config.yaml
norm: "rmsnorm"
init_std_down: 0.0427
lr: 0.00804
weight_decay: 0.0
decay_fraction: 1.0
train_tokens: 783100000
Each number is 200 + 20 x the weight over the matrix's rms, rounded and kept within 0 to 999. Layers, rows and columns count from 0.

# layer 4 MLP up, 1344x512, rms 0.0427, rows 304-340, columns 384-447
232,191,195,196,220,207,160,162,203,207,197,211,219,201,201,178,195,208,169,217,193,198,213,185,175,193,201,200,201,181,180,185,207,192,174,162,173,219,181,208,201,192,192,207,205,237,190,237,227,233,235,234,220,179,233,194,202,201,172,167,184,184,162,192
184,229,230,175,203,179,208,203,212,187,232,192,198,202,210,205,204,213,184,196,211,224,221,204,176,188,184,214,183,200,207,202,193,184,207,188,150,216,219,210,192,195,203,190,211,209,179,197,212,229,195,206,216,202,221,229,175,238,198,209,193,211,183,169
214,194,208,197,183,241,184,196,190,187,171,216,181,214,202,199,195,212,194,207,177,208,217,227,161,193,223,215,166,193,214,212,167,211,194,216,193,168,196,191,172,144,205,193,208,206,213,180,173,228,188,198,166,184,196,216,209,164,227,188,176,193,241,225
217,172,216,184,192,189,205,203,186,208,215,220,191,207,204,169,222,199,201,186,155,161,206,196,209,189,188,199,204,198,190,228,206,231,203,194,202,167,181,199,199,228,184,205,197,235,176,216,198,199,210,182,204,227,204,216,207,186,186,193,197,219,202,234
166,197,208,204,217,191,213,186,201,186,208,208,162,203,157,180,226,201,231,241,185,226,178,181,209,159,172,213,176,227,211,150,185,162,201,217,229,203,216,173,243,203,223,207,169,224,216,193,184,200,199,178,207,216,193,189,205,240,207,182,203,169,152,190
181,204,241,198,222,186,213,215,200,224,204,238,232,215,172,179,198,177,214,208,192,184,194,209,246,186,187,194,186,184,214,231,199,229,171,222,244,210,172,192,180,218,205,196,165,159,202,179,230,186,189,199,177,193,202,175,188,181,205,196,207,176,192,167
213,191,207,223,194,187,202,222,191,206,213,216,224,180,217,206,186,208,219,185,191,236,185,150,218,194,244,211,175,214,199,191,213,202,205,210,183,190,175,178,212,196,169,214,227,214,174,191,209,193,201,163,219,248,183,201,225,228,197,186,209,172,212,223
174,210,187,173,208,208,175,194,207,204,187,203,221,231,180,209,217,193,186,185,235,167,212,211,176,221,195,171,220,193,202,232,190,187,217,224,221,220,232,236,200,181,162,198,223,228,183,241,184,176,237,184,177,208,206,202,213,215,263,169,181,195,233,226
212,148,225,183,195,210,230,215,166,207,161,187,214,202,213,221,204,183,219,194,175,204,172,184,194,205,197,193,216,218,179,241,196,192,198,230,200,229,205,211,228,198,222,216,203,185,207,139,207,211,191,186,188,194,182,189,220,201,168,218,186,231,180,219
200,192,159,181,200,198,207,212,226,191,189,192,174,193,203,229,225,223,197,197,175,185,199,226,197,185,187,220,176,233,151,201,194,184,203,182,197,213,198,250,197,195,182,190,184,212,205,200,214,212,184,227,245,187,177,191,190,176,195,231,196,206,217,195
210,171,225,204,200,177,208,188,217,185,208,174,210,216,204,183,199,168,186,180,232,164,193,217,204,207,200,170,183,197,218,169,192,214,238,180,198,233,229,185,181,245,204,204,238,197,235,222,190,172,190,196,192,203,211,202,209,217,178,218,168,225,216,163
173,192,192,171,199,191,228,221,182,218,224,236,176,193,197,219,214,200,223,183,197,174,219,190,210,177,177,226,182,197,183,226,195,186,177,214,190,197,212,170,183,196,205,193,209,195,162,201,203,194,203,200,230,199,234,243,189,202,185,206,225,210,211,186
202,168,192,189,212,177,216,220,202,223,187,211,195,181,176,214,234,161,212,167,235,209,204,217,215,188,168,236,217,234,202,194,197,204,231,198,194,179,220,237,231,241,177,223,226,225,250,168,163,189,160,212,169,223,201,168,204,218,218,205,220,200,229,206
205,172,188,213,186,178,222,237,206,176,224,220,184,209,213,201,201,220,174,227,185,224,219,210,225,183,178,191,228,236,192,187,216,194,168,228,199,219,195,217,215,209,194,239,192,170,235,227,205,189,160,201,170,188,189,200,180,218,192,242,210,232,221,208
226,171,194,179,173,200,203,205,169,190,214,187,173,221,214,181,233,205,229,221,222,220,220,181,181,192,173,206,190,221,178,215,174,204,178,228,191,242,206,184,219,221,191,199,207,198,210,199,207,162,187,190,189,203,194,224,217,195,194,163,179,166,203,227
206,186,198,209,191,223,205,196,209,190,192,177,199,225,203,150,188,186,194,172,242,194,186,218,195,212,162,206,184,206,197,189,203,223,212,206,211,160,224,211,210,175,239,171,185,196,193,180,178,191,201,155,202,214,187,206,214,181,185,215,214,186,205,160
172,195,204,163,211,222,189,173,206,198,214,198,177,189,205,183,192,171,180,208,191,197,224,155,169,181,188,185,198,214,219,176,214,163,188,233,164,228,183,195,163,198,204,196,197,202,190,209,171,228,176,193,192,197,243,201,217,188,237,211,195,157,203,194
257,210,171,197,179,201,206,200,201,203,184,216,212,199,172,195,205,199,227,166,194,203,163,203,161,187,216,172,183,180,207,190,235,216,229,214,216,178,221,172,191,216,205,204,206,193,185,186,181,207,190,208,194,214,196,180,183,214,197,235,219,176,206,214
249,161,213,164,191,184,172,213,201,205,216,204,264,203,172,202,194,192,189,183,208,203,246,193,205,237,187,233,185,186,170,223,216,210,186,183,204,218,185,216,193,150,199,193,208,213,192,175,226,206,206,185,205,199,212,219,181,222,229,202,210,220,184,205
212,222,207,189,164,222,233,229,188,195,145,190,203,205,206,177,183,204,218,230,218,206,200,214,152,158,190,210,188,209,226,174,166,199,215,193,247,207,188,182,172,205,183,196,216,170,226,216,191,214,195,188,181,183,192,189,209,193,205,224,179,213,185,233
224,158,209,228,193,197,185,210,212,183,206,193,204,229,176,195,191,196,166,194,197,218,235,176,231,171,190,214,229,226,213,191,219,211,184,225,218,172,195,202,194,172,204,214,166,238,228,228,185,220,217,213,197,212,210,187,196,197,222,197,178,194,186,231
220,216,214,206,197,197,195,185,161,201,234,220,203,208,187,206,193,204,188,202,199,189,195,173,216,196,171,238,198,183,206,182,207,207,195,207,201,217,225,230,240,205,193,190,230,180,177,175,270,205,245,208,170,234,202,191,215,176,190,192,211,198,165,177
212,195,190,216,205,178,189,178,229,193,227,218,212,209,206,227,198,191,185,184,192,206,203,232,202,196,199,212,175,191,201,202,199,212,191,196,213,187,218,169,211,179,216,245,233,183,225,202,189,216,194,217,207,195,231,209,210,210,226,206,214,189,210,198
219,181,195,188,178,200,214,210,193,207,176,218,184,193,224,198,202,156,206,186,202,194,190,200,209,234,176,221,191,189,190,175,181,267,155,223,207,172,183,202,189,190,219,218,163,204,215,172,203,220,196,191,195,214,200,187,193,196,211,185,223,157,183,172
185,190,267,210,194,217,209,174,171,194,198,182,212,190,202,187,206,154,223,207,182,235,215,210,220,167,179,170,195,214,212,195,206,217,228,207,223,185,193,182,218,225,203,219,182,187,203,210,174,199,199,178,208,234,180,189,202,216,182,202,175,218,178,207
226,217,188,185,187,182,206,182,205,177,218,205,210,197,175,209,198,194,157,217,211,182,229,196,197,184,195,187,219,181,189,213,194,207,201,200,202,190,210,198,220,211,219,202,189,162,211,200,211,218,237,191,174,225,211,210,178,186,156,227,181,207,202,207
215,168,182,209,172,226,215,215,192,198,198,215,223,173,216,210,189,217,230,202,184,189,192,178,199,180,231,180,199,202,217,226,194,155,177,224,205,216,204,180,181,202,213,191,179,180,236,245,197,194,199,190,231,219,184,213,212,194,185,176,211,210,205,222
202,177,166,218,172,215,173,158,203,210,209,173,174,217,200,201,213,187,194,184,193,232,233,215,212,212,171,231,193,233,196,194,229,175,188,188,200,216,207,182,194,193,194,193,211,211,184,187,201,211,205,206,186,190,207,211,186,215,156,202,209,216,211,222
223,203,206,209,200,177,154,210,190,170,214,201,159,192,194,168,199,217,184,212,199,223,208,179,179,179,197,212,200,210,219,210,202,170,170,182,203,195,196,224,185,184,190,184,208,226,199,200,229,136,230,214,199,147,200,231,209,190,263,180,211,189,206,208
226,203,213,224,177,220,217,169,200,208,223,226,222,187,230,197,153,193,214,192,212,180,198,202,200,184,230,212,200,187,219,167,184,200,184,216,224,224,191,195,198,158,184,214,222,196,210,197,192,216,221,243,218,191,189,196,194,197,217,221,189,194,189,219
203,152,204,223,179,236,174,159,208,206,208,202,213,239,191,195,225,201,224,179,223,186,158,175,192,183,209,210,219,196,183,169,184,205,186,179,199,192,197,232,222,217,227,180,191,233,188,186,227,149,223,219,187,198,194,216,228,211,206,175,218,153,174,239
235,172,236,179,227,186,200,194,205,202,165,165,201,235,198,202,241,177,205,179,209,250,254,232,216,203,211,200,199,245,177,132,162,213,223,185,193,183,201,208,210,164,201,207,213,221,205,198,204,220,201,207,197,175,175,165,165,148,180,199,193,183,184,207
176,196,220,203,200,175,237,205,186,187,189,182,198,173,210,205,201,197,192,209,212,228,190,181,171,196,221,200,151,198,209,198,192,227,200,231,221,212,191,224,204,196,170,184,173,230,245,176,197,200,201,201,200,193,187,211,199,216,195,196,213,199,231,208
210,199,199,158,191,239,169,172,206,187,172,199,224,213,213,188,199,204,189,172,204,193,213,208,184,191,176,198,195,207,236,214,196,171,214,213,218,194,174,216,220,213,213,218,163,192,185,211,193,198,212,223,232,180,187,211,198,219,188,188,175,190,210,199
175,199,205,242,204,163,203,217,188,159,163,189,225,187,245,209,189,212,175,228,163,205,186,225,183,197,197,156,179,216,189,219,168,197,206,208,195,187,206,225,212,211,213,196,184,198,206,159,189,217,230,170,207,219,207,215,192,187,188,199,222,203,167,247
194,245,171,176,192,199,185,183,194,188,171,169,152,181,237,184,211,209,174,143,160,209,206,159,185,200,206,210,200,219,205,182,187,202,242,197,197,215,194,156,215,172,207,178,201,225,220,206,218,185,192,210,183,189,156,184,207,215,214,207,174,185,182,169
223,224,237,186,194,219,169,170,203,211,205,186,232,214,174,239,191,220,173,206,216,225,187,213,196,211,191,196,191,220,178,191,206,174,187,182,181,217,209,188,190,227,200,182,182,186,244,196,233,156,196,220,181,176,192,200,181,203,178,207,176,225,212,210
# layer 4 MLP down (transposed), 1344x512, rms 0.0428, rows 304-339, columns 384-447
189,200,229,196,178,166,196,201,199,219,227,187,213,202,215,197,205,192,167,216,198,209,166,166,186,185,197,191,179,194,187,202,197,183,209,158,194,184,187,194,180,184,215,199,211,226,194,184,200,210,180,197,175,185,171,169,223,194,236,193,203,209,189,209
199,164,214,190,206,214,203,221,187,186,204,209,200,193,200,183,222,195,215,187,206,193,212,202,211,223,211,210,190,198,216,202,215,210,180,197,234,198,197,188,215,186,194,194,163,178,217,179,215,208,192,230,206,182,181,236,190,174,216,176,194,196,208,203
174,218,200,205,166,197,204,179,208,231,185,208,186,194,227,215,211,205,193,197,160,201,168,197,175,178,208,141,197,207,159,193,204,193,180,188,179,192,188,186,164,200,163,206,177,175,200,190,183,222,156,192,189,230,207,200,198,210,221,199,187,200,196,211
213,205,215,218,161,214,182,184,232,218,212,215,190,234,227,159,240,194,185,214,193,213,198,193,201,202,199,204,209,206,195,156,241,200,179,223,171,192,202,212,189,213,174,193,202,230,227,193,209,172,163,196,214,190,142,192,187,169,195,163,189,183,193,235
156,202,208,225,231,207,173,227,202,193,207,232,209,179,171,187,213,218,189,204,194,215,193,187,227,182,184,169,172,212,216,200,193,185,200,188,180,221,197,191,226,211,199,195,174,194,221,224,196,193,215,225,220,198,236,181,187,217,204,206,170,216,180,224
230,214,207,178,241,187,202,187,239,216,212,219,179,190,200,221,171,216,165,202,183,220,224,181,185,186,214,211,190,185,193,198,179,192,196,169,205,179,171,202,218,196,208,200,200,201,167,169,233,192,196,199,195,214,203,234,215,164,216,201,196,209,210,172
199,224,211,198,163,210,184,179,180,192,190,208,224,214,232,151,221,198,188,190,203,179,176,176,197,229,205,231,182,210,204,228,199,261,211,194,168,167,187,160,202,200,223,185,205,209,185,201,220,176,187,160,222,230,205,213,194,185,151,189,208,190,208,201
197,197,213,188,183,203,223,218,194,203,171,192,195,200,166,183,208,193,169,176,193,174,227,234,183,189,186,172,182,197,203,198,201,209,244,187,185,213,173,155,198,206,184,192,164,167,241,220,215,204,218,215,220,184,197,182,207,218,182,191,212,231,198,174
193,210,196,191,236,173,215,196,208,192,192,215,176,212,184,210,170,227,210,171,188,184,195,187,191,237,207,141,195,191,185,191,185,219,207,204,189,210,210,204,206,216,226,192,246,216,225,194,229,193,220,178,209,193,217,181,204,189,229,197,206,202,201,187
182,207,205,195,181,175,216,224,204,220,189,212,170,192,203,219,206,234,177,175,198,219,211,193,227,195,194,219,178,225,197,214,216,199,182,162,214,173,196,205,156,162,227,173,172,199,210,189,209,202,191,205,217,183,170,209,187,212,195,211,201,209,204,187
173,196,210,216,206,213,221,169,201,189,199,181,203,220,219,168,183,195,208,202,212,156,196,190,209,225,229,171,215,178,173,201,181,213,237,175,167,190,233,223,180,175,192,204,207,187,218,219,192,177,215,197,178,175,224,189,229,203,187,182,183,225,237,201
223,182,212,194,182,182,223,195,198,226,188,220,172,177,182,219,198,220,207,224,202,239,172,166,167,157,190,206,190,219,199,203,215,230,223,165,199,215,204,186,193,191,211,196,203,193,198,183,212,163,205,177,201,201,211,190,200,192,194,223,186,191,231,200
177,177,198,151,204,208,173,228,217,173,190,200,208,185,184,195,168,178,220,223,207,184,189,225,188,201,183,172,174,202,177,234,211,234,182,203,190,187,206,184,162,206,220,187,213,147,207,190,177,209,200,213,202,157,217,173,225,176,190,185,164,194,190,199
209,195,203,200,200,180,196,176,192,197,189,222,208,204,222,195,217,181,181,189,196,236,208,197,192,236,211,220,195,227,192,221,172,195,198,205,194,206,201,202,200,220,171,218,180,172,218,202,203,193,192,205,169,189,167,238,198,213,216,221,200,204,214,201
174,177,181,182,198,194,178,136,227,206,184,183,231,194,221,243,218,213,195,235,198,220,205,216,217,190,191,247,189,159,188,199,198,194,169,238,168,198,210,201,217,212,231,214,205,205,225,166,188,230,184,188,213,223,204,207,170,186,189,180,181,186,208,252
205,226,240,207,176,214,221,196,210,206,227,178,180,224,227,229,232,210,234,199,204,196,152,230,206,207,197,176,185,191,203,220,201,196,193,209,183,187,221,185,199,184,191,198,227,206,193,180,218,204,192,233,238,165,220,186,212,200,221,202,175,174,192,220
188,220,199,205,179,146,220,163,223,179,186,176,180,185,213,212,183,226,207,206,207,226,211,172,171,208,231,188,204,225,194,229,188,209,181,232,248,191,222,226,164,193,174,178,177,206,164,188,192,196,179,214,190,203,176,234,216,223,232,191,230,241,205,209
205,192,211,180,191,190,180,195,228,213,254,193,212,210,183,204,217,199,187,142,182,186,193,169,212,205,213,188,200,171,194,247,218,202,201,197,171,168,202,220,178,208,181,213,176,192,243,172,177,204,193,176,195,172,208,155,183,202,208,209,203,192,199,157
237,211,184,259,239,187,209,173,172,192,186,197,192,202,186,235,175,192,223,199,211,223,179,164,180,216,185,228,204,220,202,206,238,192,200,224,202,187,205,193,160,215,241,194,181,177,233,160,195,235,165,213,206,193,216,195,184,227,203,223,200,218,189,230
209,215,188,215,242,223,230,184,212,202,182,182,205,181,239,169,209,194,226,193,185,192,222,198,239,168,237,211,211,227,164,193,236,210,224,198,176,214,218,212,206,194,206,198,182,175,215,221,155,199,225,216,182,168,191,185,172,221,196,162,186,192,197,230
226,215,176,213,217,216,185,187,194,208,162,198,197,254,202,206,197,227,201,193,189,209,209,178,228,173,190,197,202,169,201,211,202,202,224,210,215,209,194,218,202,231,224,160,201,188,181,203,194,200,203,192,156,213,188,197,197,194,210,196,209,215,186,165
198,177,179,182,206,204,211,220,198,215,201,184,192,202,185,208,202,171,203,189,196,185,176,231,199,234,198,247,220,214,230,195,201,222,242,242,199,159,205,197,260,161,210,169,196,169,209,180,212,180,243,212,210,208,224,224,228,202,216,237,237,222,255,180
200,180,198,198,188,208,167,206,177,198,183,198,208,243,229,185,193,200,215,204,171,182,177,178,209,207,176,178,193,206,175,184,206,204,169,198,173,167,198,223,184,197,173,212,181,225,210,208,160,178,195,224,204,177,193,175,189,182,199,223,210,211,206,187
202,211,185,205,218,220,227,182,192,162,178,206,208,225,190,186,201,198,206,248,247,193,198,189,221,206,192,192,215,222,192,183,240,184,176,193,206,200,216,195,212,201,210,214,227,221,204,191,186,222,216,234,189,196,231,198,215,172,212,201,171,195,195,227
170,219,231,192,206,208,251,181,204,192,216,207,153,236,188,203,198,198,163,190,212,192,219,217,178,202,196,203,204,196,211,209,209,228,164,176,220,196,211,190,195,199,208,206,199,167,186,185,165,188,187,207,168,175,194,205,214,182,208,167,195,209,163,165
203,200,159,192,197,162,207,217,181,183,220,220,213,189,183,165,211,188,205,227,208,196,182,175,237,206,218,200,187,197,211,178,190,178,239,202,170,188,188,175,181,223,210,206,182,170,177,228,191,204,192,202,169,185,178,202,182,220,224,219,203,217,182,216
222,209,212,183,170,233,207,179,202,188,188,197,216,153,193,243,197,206,217,231,182,184,248,232,202,219,180,204,186,167,244,232,216,225,214,217,180,190,192,161,188,190,165,202,200,201,226,211,210,200,181,223,187,196,179,132,182,204,194,196,186,194,211,196
195,209,215,191,195,218,192,179,226,179,208,220,205,194,203,188,175,170,201,174,176,202,185,190,206,190,213,182,184,178,203,207,183,175,195,182,206,243,212,174,203,169,205,233,162,214,194,165,192,232,197,189,222,175,208,170,232,198,211,225,215,203,223,183
215,181,183,170,227,181,208,215,190,186,220,210,203,195,202,177,213,211,211,238,166,218,210,199,214,215,207,200,183,178,211,224,215,202,156,214,174,185,213,218,164,212,197,232,200,192,206,232,161,202,241,173,205,196,234,200,211,173,199,213,203,189,169,141
198,206,174,225,209,170,191,202,196,210,178,183,197,201,166,193,205,175,198,186,211,198,218,171,212,191,199,160,210,167,201,183,210,196,212,204,273,224,229,204,225,238,141,190,187,212,220,212,215,198,187,229,190,219,198,201,198,234,213,192,198,235,200,205
225,201,200,209,197,203,185,230,179,189,182,233,198,239,202,232,206,224,165,210,162,180,184,176,180,220,223,215,185,236,166,219,159,216,173,208,234,211,222,203,216,196,203,190,225,218,198,187,223,186,205,182,179,208,241,203,224,184,215,198,251,198,188,161
175,223,184,176,226,214,194,196,186,217,185,196,206,226,230,191,171,172,219,198,193,203,188,197,193,210,160,208,174,188,222,203,189,216,188,179,236,225,185,187,201,218,202,225,210,192,233,212,200,188,198,215,225,189,242,211,201,163,209,210,177,199,187,210
193,216,199,198,213,151,195,203,203,184,182,191,227,209,223,197,201,200,219,172,192,218,195,216,198,219,186,212,149,224,216,193,202,218,175,212,194,214,222,218,233,225,204,210,195,192,213,187,220,175,180,233,203,184,205,227,193,146,184,203,221,177,201,202
224,206,187,198,168,193,198,211,195,193,204,202,230,192,188,216,191,183,229,200,204,211,205,192,190,168,201,172,178,210,197,184,217,196,182,225,183,239,241,221,206,236,184,197,153,216,204,193,200,214,159,218,191,207,183,187,195,226,204,194,204,195,211,188
195,200,211,233,185,213,217,198,188,200,195,192,206,206,219,194,182,183,185,205,202,186,165,180,202,185,169,194,219,204,201,168,191,178,190,238,211,212,208,187,200,201,251,182,204,194,202,199,181,197,204,208,218,181,185,230,182,212,188,206,207,213,193,219
203,184,204,190,192,218,197,216,178,200,214,194,205,243,207,180,219,225,183,215,213,194,186,193,197,171,226,177,224,209,222,192,170,183,207,218,206,175,202,172,230,210,211,207,215,187,198,207,215,200,219,174,206,252,202,241,177,194,197,184,202,216,186,212
# layer 4 MLP gate, 1344x512, rms 0.0427, rows 305-340, columns 384-447
212,177,200,175,192,197,202,213,220,175,182,230,213,190,226,213,249,200,181,177,199,216,201,231,235,195,182,193,210,200,234,235,198,198,195,216,187,193,185,214,224,188,205,215,184,210,207,184,188,213,212,221,229,231,233,201,175,223,197,188,203,201,195,186
179,193,166,171,187,218,157,196,185,211,200,204,188,201,222,212,195,222,230,222,218,229,207,241,197,229,194,187,201,223,169,138,202,217,177,182,193,212,230,184,177,186,205,219,213,227,194,168,209,208,180,192,217,239,188,174,231,183,176,213,156,191,210,214
181,167,190,188,239,179,237,179,202,187,207,213,213,207,185,235,191,166,229,185,187,190,199,204,196,223,181,158,216,155,196,187,180,192,232,190,201,196,155,189,191,204,200,195,156,192,197,226,212,184,204,214,212,163,197,206,199,241,202,216,222,205,200,190
224,165,210,194,208,179,189,190,240,194,236,225,212,222,210,195,181,204,168,185,180,237,196,202,173,217,197,188,215,200,223,204,190,213,192,212,197,207,208,204,199,193,224,229,232,221,203,201,185,184,209,198,201,176,200,239,239,202,218,184,218,194,161,199
182,183,215,180,179,202,210,193,215,192,179,173,203,206,204,191,200,208,236,228,208,220,179,169,193,226,259,207,187,205,221,176,237,202,192,226,249,218,197,200,177,228,175,189,200,215,191,188,201,204,210,181,230,199,186,199,233,204,210,203,178,163,179,180
206,171,187,215,183,208,208,237,220,198,207,189,193,184,188,228,207,184,237,237,161,222,201,197,190,182,229,188,170,206,200,193,208,176,193,198,194,209,187,204,212,180,196,228,238,202,196,197,212,199,202,203,185,215,212,202,213,216,211,198,214,183,197,198
206,213,198,228,154,213,206,183,169,156,212,204,181,170,228,238,206,222,218,215,192,185,183,178,186,203,211,204,209,217,192,229,230,228,160,221,184,214,211,239,224,221,208,164,200,207,175,175,203,218,149,167,207,198,215,202,208,189,234,234,185,203,214,201
207,187,199,203,201,181,195,233,222,185,194,228,178,220,180,198,246,199,167,195,198,195,177,205,192,232,221,194,210,195,204,193,190,190,162,229,217,205,195,194,193,216,192,203,208,187,221,200,200,233,198,209,199,215,206,197,172,211,220,196,188,214,209,168
195,196,176,178,177,181,213,176,199,198,202,211,181,218,199,205,194,206,180,197,174,216,180,217,215,193,159,205,184,199,207,173,185,159,212,203,171,203,164,197,224,171,228,192,203,199,173,213,182,216,201,210,238,173,216,201,199,204,244,209,243,205,202,211
217,180,213,191,213,162,203,206,207,216,239,183,209,207,189,172,225,190,231,192,199,211,182,193,223,175,203,215,197,182,210,182,209,184,197,216,219,224,180,186,180,235,203,233,216,181,253,195,197,172,172,210,249,190,194,246,198,231,181,218,181,189,211,166
188,209,173,183,188,170,209,231,210,203,201,177,204,200,219,181,176,160,199,214,226,199,209,201,209,215,232,199,183,167,221,180,233,181,167,217,249,179,187,230,223,236,180,205,203,216,195,247,188,216,214,209,197,245,233,214,217,217,156,196,189,211,182,185
191,224,166,167,163,189,176,205,218,234,193,200,182,174,213,173,214,202,224,209,175,219,159,173,196,229,201,163,174,192,196,176,190,207,212,218,190,224,191,183,224,219,205,185,219,169,186,231,194,186,218,213,189,228,251,215,156,199,185,201,197,205,223,173
188,198,200,201,204,209,187,201,222,177,213,184,200,170,179,219,211,202,195,230,192,199,192,210,182,185,181,219,194,181,212,200,193,210,206,199,207,190,195,196,210,176,237,204,212,197,198,201,187,193,205,231,197,214,232,196,197,185,181,187,183,170,208,151
172,181,182,242,190,201,220,223,161,217,229,238,214,202,212,209,254,213,234,176,187,229,224,189,190,192,204,197,229,204,221,176,190,181,219,185,189,201,223,217,191,222,195,228,207,208,173,206,204,208,195,246,191,216,159,192,240,175,191,236,182,160,169,175
176,230,225,189,226,253,182,196,221,201,138,195,197,223,181,185,200,205,210,213,216,224,216,214,192,205,189,204,205,187,235,212,211,185,235,205,209,170,209,203,220,201,214,222,186,198,202,173,198,194,212,170,196,206,215,220,219,175,207,203,186,208,212,194
206,170,207,193,214,169,191,203,188,188,188,225,213,152,189,216,212,212,191,195,207,187,188,212,172,193,189,220,206,188,196,189,186,197,170,163,188,221,208,205,213,202,225,197,195,206,216,190,200,227,180,173,171,209,219,165,203,198,198,217,229,205,212,197
202,167,196,202,197,178,197,209,170,178,229,196,193,237,196,172,207,189,186,205,209,235,205,184,226,217,178,209,201,210,205,157,185,183,211,149,201,193,172,178,206,225,207,241,206,237,225,157,197,169,191,202,220,195,195,220,208,197,154,194,189,153,191,183
188,211,169,221,174,179,156,207,206,219,173,216,195,204,189,187,195,221,184,217,222,222,232,226,183,199,181,202,211,214,185,176,200,205,193,181,201,207,181,194,199,192,174,178,205,186,192,218,187,212,196,170,166,202,199,200,218,257,223,201,164,158,213,191
215,250,209,177,198,178,198,188,160,174,204,196,203,242,202,201,168,150,217,158,226,197,201,202,197,212,201,238,212,216,230,189,186,196,198,208,172,203,186,159,185,220,233,213,172,208,230,190,199,191,192,189,208,209,163,208,194,186,204,206,189,217,240,169
240,227,213,225,169,194,201,230,205,228,189,187,186,216,192,185,202,191,176,170,192,201,182,219,231,237,207,201,195,154,166,179,218,191,210,231,175,192,208,227,189,184,191,208,232,219,209,238,159,211,217,204,172,221,169,198,179,198,203,199,206,216,195,198
192,171,205,226,168,184,210,209,202,189,229,217,172,180,210,214,186,204,197,241,171,209,210,186,182,158,170,193,205,202,195,172,198,167,182,197,198,241,243,177,206,200,190,221,217,203,199,230,201,207,198,195,179,180,212,157,206,185,209,200,198,193,163,203
216,206,200,186,223,213,213,186,219,216,204,192,200,212,204,189,184,211,174,237,212,199,194,200,212,214,199,190,158,199,209,212,202,215,162,160,213,195,183,210,142,195,184,166,202,215,191,222,192,191,196,191,222,237,235,206,204,170,203,208,222,211,185,177
201,201,218,183,208,171,198,180,201,236,219,222,166,205,223,222,185,195,164,209,226,203,215,218,183,195,205,228,205,248,240,220,219,187,173,209,207,224,200,171,187,215,223,242,212,190,199,211,191,173,205,195,203,234,214,204,188,196,187,165,179,228,191,190
194,184,188,210,173,216,182,186,209,187,214,186,186,166,143,220,227,176,228,220,184,225,159,187,185,188,198,209,187,187,208,231,217,179,228,203,219,196,210,189,181,213,230,239,202,201,230,218,221,183,212,215,222,193,203,225,199,210,189,205,197,199,228,202
218,192,195,197,195,192,178,168,224,208,177,216,220,209,205,245,189,170,176,248,217,184,211,228,192,216,207,216,225,170,223,195,227,203,186,204,182,202,194,184,185,208,216,215,211,198,206,205,156,188,194,177,189,201,203,203,178,203,193,208,220,235,221,195
203,198,195,196,199,209,203,193,224,167,210,207,212,179,174,215,213,207,190,208,187,164,201,204,202,218,179,175,223,192,174,161,204,207,184,175,209,176,200,170,203,227,187,205,219,160,220,198,202,172,227,228,181,180,222,156,188,198,173,230,197,205,179,191
190,208,196,201,210,211,185,206,230,199,159,202,179,171,209,204,187,172,221,202,204,188,171,212,199,201,194,180,188,195,204,199,185,199,194,173,200,205,189,159,180,198,182,210,172,200,200,183,150,192,220,214,235,191,219,215,226,181,223,221,190,209,213,202
202,187,186,206,227,197,212,198,169,232,197,199,190,239,205,199,231,178,185,211,190,206,227,197,155,190,223,221,194,229,189,182,184,191,195,201,199,234,204,153,172,179,181,185,203,154,209,220,171,183,195,175,204,202,196,197,182,180,202,194,224,208,211,206
207,172,175,203,236,171,195,230,217,207,208,176,167,192,230,203,217,195,191,224,199,161,226,205,199,242,194,206,219,173,201,203,180,247,218,205,203,192,234,214,223,168,218,222,226,191,186,203,195,190,228,192,205,168,191,217,224,189,218,173,204,216,184,217
195,196,172,171,210,181,188,165,203,169,261,208,181,168,159,238,203,166,178,184,168,213,233,198,201,189,158,195,206,200,172,222,233,183,205,204,167,197,208,203,186,198,217,201,213,165,217,194,156,211,201,215,218,180,253,220,174,193,226,223,199,217,204,209
195,197,198,179,181,215,189,216,212,176,185,170,194,162,219,205,210,182,235,200,222,208,217,147,209,229,218,196,185,209,198,200,228,184,179,194,190,245,234,179,203,234,194,216,218,165,235,222,220,181,203,216,220,182,198,229,203,159,204,172,193,193,174,162
203,187,210,203,220,195,197,198,211,234,227,189,174,188,182,193,187,194,188,233,210,210,201,227,217,217,188,218,171,198,173,226,205,217,225,213,228,210,220,209,184,226,226,179,171,233,236,212,197,225,225,207,186,223,191,227,192,230,224,205,198,240,205,221
240,233,198,199,190,182,219,197,181,140,187,161,213,234,192,168,220,192,201,218,200,220,190,192,183,230,193,196,178,188,187,192,224,196,179,213,184,206,236,210,195,185,204,203,212,187,209,199,224,196,205,169,232,206,178,198,219,175,186,212,206,239,242,188
159,192,165,232,179,176,198,202,231,193,223,196,205,196,200,172,230,199,200,210,207,205,218,199,187,195,213,208,196,216,173,188,193,187,209,181,228,223,200,240,174,193,214,226,209,236,199,185,175,176,196,193,188,170,201,213,229,219,214,214,235,206,183,192
195,215,188,206,176,235,197,197,198,207,187,179,182,225,230,189,218,206,187,209,201,205,190,181,241,209,190,179,245,200,200,190,213,199,196,226,199,184,181,184,211,190,176,183,189,238,203,245,200,200,175,200,223,259,214,214,190,215,166,187,232,200,185,216
205,217,209,197,242,167,191,166,194,234,211,209,217,195,214,193,191,211,203,184,181,208,180,169,200,205,216,205,192,180,207,182,230,189,195,197,208,217,209,175,195,187,198,193,226,186,214,219,197,217,172,206,188,210,191,233,232,181,184,229,198,205,168,207